Part of a small language model's weights.
Size: 2 heads of 96, MLP 448 SwiGLU, vocabulary 8192, 9.64M parameters.
Architecture: RMSNorm before each block, untied embeddings.
Training: a variant of Muon for these matrices, 168M tokens, 10267 steps.
Each number is 128 + 32 x the weight over its row's rms, rounded and kept within 0 to 255. Layers, rows and columns count from 0. Numbers have three digits each. The size before them is the row's rms in percent of the matrix's.

# layer 2 attention output (transposed), 192x192, rms 0.0583, rows 133-166, columns 96-191
068:124095162132161171108116105096162122158139069176098150052118177133119189132112151103150123145113089106107112198127137159103130177182186114151146114129146129140111100130092161119149089153151151189126112147170084103118102067188174154129135091071159110160154197130179141138122173157166153140
102:082104122121125117118134085185081183174073123136068099114129111113135121120114132138154157169125150116168158069063109100124133105170112183159152083116117172105165127106136151169118160161113108149064144148162139135113136068175198101150153096135137131156144085097194060129164143161179103136
109:144143144147132037121068075100131101110152149088116147106095118085084092151130145203120075097167023140136134131102159198110127092131070092118104185132074111105183105174121128124101109095129135131158122101104151151112114154205098132113141132112076135175182156097070135143115102118107104125
091:131136144103157096119163171199049131100111156140116124077120126142116146144127123171107144115054144099147101132123123122134147151118085124122132141129107130159205154060137118150109182124131109106126166089164102072155171104143145107122103091137129156090061114137168105088176130144149129123
093:171087117149166131176145111145158180129089144059102117184180112062137154088151129142131192141139154114120108119139098131148099107131112173116172074132115139108141111086121139150088109117116132051124112043137144111129109158108161116107100165141166085180148053102116156117107090136146082149
097:169056107141098161139103095106107173122141131139106184116087132129176138135110096094107109111159159078165115099152131162159121137185113068111122191082162177156125138163139145144149145145066172113127177167116143110150116104133110118076152149143122101027129159116126136075104122126128100142
114:152114175158092155149163085110178079105171105152076171127049146155067164091150149134174134133151173114143089211124110102113129175162094167083097094097100143094069104137128122082196165161140187073154140155185093173125160112151106149142129125074121128132150145091119078141116166078088108090
072:154195113155147145119117074128153099157142157147132132109163119114049159162077138156129104054082125134124193182136163105171098091111144117146096193103187112180115121112096105094083092156166165060100089088086146135132107148145085156139146124114076151093146138126098114182127096062128073145
101:149111081123150113150175148113131095071116146094116106166138060139091089171130149103144127066075147168165132146120126133135176200090116104174139137076123130101124124095140144126163077092092168087156096134104166076049159152106144147124169128116161095062081124113127133100079137141191083094
109:121117122134111088084147139136107103168089191173101153191132194113155073102134034127134122132134157164121120105151182118088143118104074163091122122082130171146089097160116127125118144164140123124075139153095145112157062084086113116147133174113181157173163122121127108134126177119158157076
107:134101087117134151185124148057210130153082139160127147114132080140142141117160158132102186194133100110107142127126150158103116121143049174148093162102095122165109117116146141110128045156148061109144106110162103124144152130130121188133142176182118164205102050142197137106099168173139078163
091:092126099057070119103083128102153145120080145133096113109112073145164131121135170173152179121114139164140167115098135180081141116185100117084125148152062095107172130154145075131137173124092101154185168156120130130090138125105152154123138101090132167041111166155150081077157108171131113085
086:167163154111118157132088112105112146104113139181180125112110184120167196094206190148106111156184149103092135174110120157185081096132160127123137105160157102173083144124073134154155127131157150125112113110111109111104085164159110163050136116074103142109154086153102132140165123127104102169
086:124114137158135157095105148089115078095136159116136147146127159141141104148103086128119068037087124187105181061167122078122129141099162096151091098148153124140086115121109131073117060137183106081162145150171110148147137147108124145152105177133163149140140153166092146127146160078138180090
105:174148120059145150150108178076148144033187130137094158116166138148165119133094145152099043101129114135114188115107149115147141153128149117182107107158157101150142129080149082141151105101096127214161130105121165122138156142088141127187151174213132129124138116194123120142121154087115143104
092:124161167188169090207130173076132159085138159128173110135115135109109110107127121102119100165154152108130085144138189161111166106154094119145142162056119126170172104084135083133092091152133179153096111148090152130113118161132123094123145096115132116055149136129147184175185131132152072100
081:064154168124099120101192167111164129164120148184095119148103152173147148158102111108090129179117168103165159063112176127167147150188135174110098126174103145150090119255114138137145154119081164152111150130119121144055157137155128111132191141120178108108244102126138083101153147116117086128
085:137151124128116125109129134083115101154158146105135131161108128088131168116108044136103155202161075122135156082096143156158135100118195175159144123120205171118161113158137157152152107045157126180115124134123096146166121152105098137146127127096149097108164201101192117078138184163117185167
087:096163164128107114141159086167118163175116168198124152114140154126136104123103116125116102137184133155125137105143126143081155114176161155110130169115123188140101147132102187126144150151132164061119106134060129155120082078154169095167114104131079129176166042112165119092065094168109110167
109:111095122174095156161167124144115105141132107118148193147110141100152138134150168130095107157136076124120165101132092096119194134135144124132165141145145121098100105067129095117143123118176073046095148129130109180131122131143045131160091142148103129115158166141113130109131118144055104194
095:133111115117111175133120107133118111194153088070208142136138123131160156147156096181094127137108169099131138109142148156135139088153130145090100170144061094115083150196157088146097161116112154088116108152139143136043118154190086093075115175089169111160157112112113146107108102148154108166
099:141038191131110177135104120118092107140127172073150143109123075138151111141141138103114152150123111085131091063167093091189132093087108137151097170169190124117107157057065152179137175115119131095143127120115169149142167179154139122072121088097154121101127043043110119045187144122065159110
077:097163111159141147119150145113121116166173122129110191171143161181182157205135105184119133138094128162121103123170102092116075167153140145136091135170086088140178183148185106109143139126136125129165113146140113110148180134076120116128091218170105061140148142165137172121087179117139141117
084:124129136111103162139126124121150116107130107139094123145082151191100102151134086085092137096051178101142162096101091102120161133111114104103118155104151047157103079117053128112169128137126150136155169174126154182125091130121122150107129168130107171150134174180161064109123109100150116105
080:120167103139132114106080145145084151081140078093148128096154118088115175166128097125125118135163144117095080161114122165126064091099138140124172091101112161207116129100092055143147134111115101105103117088096099085134158165184129169153162138159093131110094063147093168137157129092111080153
091:117174069144115128105209125149145101209073150113122162219084155076153124203143127170157177119124150146155139111148153092097124127097177104126195166101097128127018136147132148093119127070160113099154059136126110183071077140099144143114142128108133099139141161143099138107079115127128177137
106:147122091174045079125163103168132145156186146137186161125161099151193088118162101137106139097133140135127093107120123150135191108155069104093095181149136155058111117164208074193159185170073162108122109128158113105091172124170080110083123156135129096107116074106086155127163129112176107129
080:100110140136126133172104153124089132116171111110096116164108121142097116092084133089129092149127119128169096181132138145187096149127130089114134134146119196110144132193104165119142102126122180140135100165083153112133178148127091125180161148088149107117147186130137123060129067118156136139
088:111104048095155159139183116151170137079118144152147109129135112107140161198144071053083147147096159144171072107140137095111184125103059159126135161159086122164117154137177139121113123141103104121167111157175117191088126130192136112130178101137154107115095120046095103153145135112181109083
102:203108078088097109123124120162172167128123150188148144142133127155106142104121115157150188187091064117103181154076163149135144104094113164159117139152088109143149131071117135142142150147163092119121100140089121213119114167131126206147153136110101200151120113157116131137151090142089097140
103:124158130107103151147183139135152186095163103104111158106160126110128148162114191166133131150154128104113200127105140093114113132140102120116146144093100098125138142154100163139082132165075127122179150120095128098080145115187141124117102096168073074055171130139163168149111099112095067102
097:144185110147151092087143111179092159134104102098107102142166114073150125059156075115147130127139125189144125153117125154153094112088210125075139095098145120070100182147163125110104111157113112140089179108163145142117129161108130199135128178141079097144143112181088115154075177133060124167
091:129132064081186133117133106066110059101084093151149106140125091109099202107120116085073141130111152107124117113085133103169069102107100150071127091093156184102126135170136101114089109106115147122172158092139094119119175113142129104169096087122092147138129111097133126101140114032097117163
117:149102082053160149126136161142108160145168145085088142116171099132156112181098133134124196140158070123127141138141193170129119135127161100114137166095123125084117193134159140133141152144112177129094141125099116108141168113097130207134130112096104118090152113161115151090076189147129087061
# layer 2 attention value, 192x192, rms 0.0797, rows 134-167, columns 96-191
097:146113189159137134137071073174183127118139084109172139080155092105100131125129036063155164131069108159164142139157133137112156117169149083122106143104119132121098129080059113109129100083139131128126119102171123125133139099168104138155146186089159122122159122158109143159089102117128117133
111:150153106137152165175198170168163144146138158174212186147168138137169186172105133028115103135095155167167128139124161119086132095151183144110153121163149090126136086137159081146125118113109134073125133137063109095094112107127115159174152073138093092114096142075077088105117123107197094124
091:118153152094139163178186160087126169175178150147110130135072072178095082086181069125090210150128118125125131161160090123126119148128137128130090076110093191103114070112068126123168138135180155133093104212133125131115116151089076090161132166149098130156190154144183146169107138096089137129
098:167122163158126131075146089150131145113095105170176112132191184139141130135107105140111149118135079090182186080140097138104143138077155071076106208091172117101109113165120111084147150145136133117124144139070182101072151127131157149189146128153144141114127160047127160146215105150097112099
094:113108105102098115166090093180189165129121128108086094167139129088143059152132140173133125199134128112128162138108124121174100147153198160138146107145064116096164145078108152178103130133058149217145157112215082149164106140131155123165133150116174172116141084139134096074122124183123143075
106:079091072192078116158092179119097121108068145162147169119197115141166124151110199108177109058114107155106143143122146102175135182131152165104144122060145152167127149127131094158062103161153107100152109083163120112117158118149106210119119151167180168159135080134144079135083134205107155172
082:135061148184161092115063127150147129107173151124111163138078097122143145088140141114113115129211117121054118128056116110123124109076091159134148113147118140119171139087095163185124110140116060097198187099124167135156110121144113174111139094103136138143144070144147141131089132132105119129
099:114114072079093152133150093173118184155160097159135167112163143170121121145131206080077125109133163139108082095099097076189144163139074153126124111121108119170125135160162135171152141121168154122165149151125088150125131133118152108115060117137128177189153155089167156124108094149071171080
109:093114166181093167146090120143099105142148135064149109054153079108168136168101133192114091098132130101097089172122117157155096178151143170112098129182090152168152132135102123138092146115153115172136121107108113150143176109118157120119133126101138110089112163120141120148131093115110132161
099:142126117139108159117067126179108114116151184080118154119104150111145176127135158163125097107132132135084110121117060144149169115119164092119176149188069130107117169150114142104121181088104129117110143169167142132101101170148126089110081138137151102138115149054091184166086095070143087085
095:179092204083161160145173159098165121085113164125098099107127154129107095154130112108159143091105177170189099126179089110116130132143129137121119115101120114079081157108084102158172088110177174111103080129122070136123177129116074096110140116126079120106147138130108143128149147091132189102
098:073145131183072115070140160109172113136136079136051110178167118117175145091149167156173180144159043079058115136118094141092163125110173128096119144158084123081158164147102135073135138112121100162155119170131149126130136168140167119128116150182135140092086135103076142149117176157128178125
096:130160117129136136126127126142110113151148166097155170103129106154102203071091141153138089133215123066103099155084113151150105096099083139137149102191140191134156115151169130130080162093163114128049140072148092155135097133150085112089094075098088176096084100100138098107162129085078115145
104:122081064049188123124142113128119125149103124146127143126119147147118170101139140082131118139116151163120092137120183127127125161164096130132146095121095181133107072132170167084103109060169142145092127168134119090117104148129121085125131128064137139168119136141122154120080095142086156086
098:077127110169139142114141147144070159190171116131125162098154172073118120156144158115115106130116166145143090049113160083124164139146107113187151098112117146124135067107115107066143064131101113112147113166072132112109104109141149164075115055119122111161143148197153149154057128168132122130
090:114115133159104178122094124111106073099128096079112118140169131122110098073117145178177170094105100156138085144166056096119076150139146092148146083104097140158174179065121060114147105150164179133160161136109163167146121093122129137157132149097099149099115111192127175157069120149084182086
088:176137122127092113111114118094176143124110096144152163183156135125124109134122162149104168196150089104104116123171131121087109084153154074170155110114135078164115162074146110140139125109108139148124109118124153160095115088126148084058115151177095168074118114200085116153132092165145093094
090:083100129185136172148109081143149155166192127109136119161088083093168164076115138134082128157158104060114118167104117114116129101162110111151071148183114073127151133103090104135127115120093123129142167132207188161095160116128172118108089189143191145091123162134176140170081123104175077113
106:149133077096135084147138132112106163178098149168142112195079118167153123148077112144149175084130125122069172098139075090123121141131152130075115138145167129102145124163091122151056123155095165170083123147152224060121150068082138146146178114131149094173083149116208126114123143135168137086
098:087109162171085160134130176118162113116128148127123117121117113135175087113122143064077143098101145110151156124143060164175139114116125153113131190154105124132126156156077124152149157177116155171142168094122138163148096092111103143096166076161075167104068200130105095098135113107138118053
098:094159106106059100119170144111148166103091150167093095165135105149108170056131089189116170142137099151189186158142121110118146096131216152119129112140086112078152162168141137086092164144117156120127113142113095129096092067176091082121160172175112140110140178133143085146103169154132151085
088:120146063087117114160090115137085168100064152140099120138102125119114183120120168125121142114137146128115163067127134139198111151138115125112113130096183168150119090124163087130115099142122126162154157134150142098147117103071121132103162089132186162136128057158119137110159089148040140093
092:139095123121158136130086169114183111156099172169102106079128116166118100105112067127122121124128132164088075159129125149144090147112070163099157113183100155088143093127130117123062142125145104082050137036180110140123139116125061101133112129099109126071155100071133102135134118112102165149
086:105153148168116153157184135097135132131168117144114130163123105125138163108176140140104167156094109102127143107117122147129188106098126018144129118106113131069125109124156161088136118154115113127155116195092151112139105118096161098186104092098172130109130169185149169087175099109176134123
094:115091137181093096095134100129112143120137113171160096168160135158145139098056183078101138109146116123101107101103127102090097095134134130114078145192215144162148164141143101155158082153128112143112183087148186122172169092126161182111135137131129090085130108103102114124117094168121090150
102:115135159083075107228103094094101152123146117157143099127138130134137136179129089058114145155066180104182162127167111100158162132079173156160100140143094070134128127152089130127121145194107174159146163109124113164145148107145142146197152094132157131160070167122125090060099055175093185093
089:175159109134120177097102074119179071104143133080147178165148122070142113175168123175127094108153086165080123119129132111137064171145142152212125098072116086160127147096148141167112156117115122141217138072131125175135071118110141164118126165145151112124145050142141086119124134140139149140
093:137114167099108123151105106093105173135206111122117136088170119126108031100162160131107118129115162148151155149057127127163152138178164087121145154139122159118165127138147125078194114171118166078127166090189113153107126113158088140170159113140072130136178115152122161109113103159135086120
100:137172198176122144111102169079199139140120143202087136109127116147129072140116098113097111113140116140095096132086064067056163134099152117133117133115172092062113113181099139095104120142132091121145125098128186075109131058125139077151124068125114070103127154098129144112096134104155139103
102:087113141092159110117133136156097090125066113132160129160142142108157097176132099118139081108133159061180094073157069083142138095134135102122137140157138128103166139085160087167176174111121167126176198159118120100126139132135154176154171106116114115145138117124143173090089164104197109123
097:196106142125151163081097164098154119139138085082064093143104150124117118129145196125200175091122109130100106147149136170099148118116151122167088101117149118111155132132111145171150137150133135100194147176116072091128155118117161134126098084131183134146108107099103163098203105142101187141
094:129133187135104156150110142178117062064103131090129160048130155191108105038145168208144157146126106118165152174152150165120133098111105127181131098114098125092076126104123076122146118129140097135107124200145125105094083164117155152105185137092101159143158150197101131132139131212136102148
101:128111106094154110076124126136118167136093153122098122134128172151124112155128133089141150146103131183184143109135154062101106129091160184141173127129156123086140135114152108115147117186091154116169118111068113120138107123203155133146141122111187081087180102098155144078144036131192105092
092:127075148108121148118105107114189141075134101081176045107105097107176155100152164151116187126172175125130154131113143145154119163191141167163137113087052073133117217118083108138151127102151161098162112160086137150103124132154127150128164164138129111079188169112148109178125134159164134088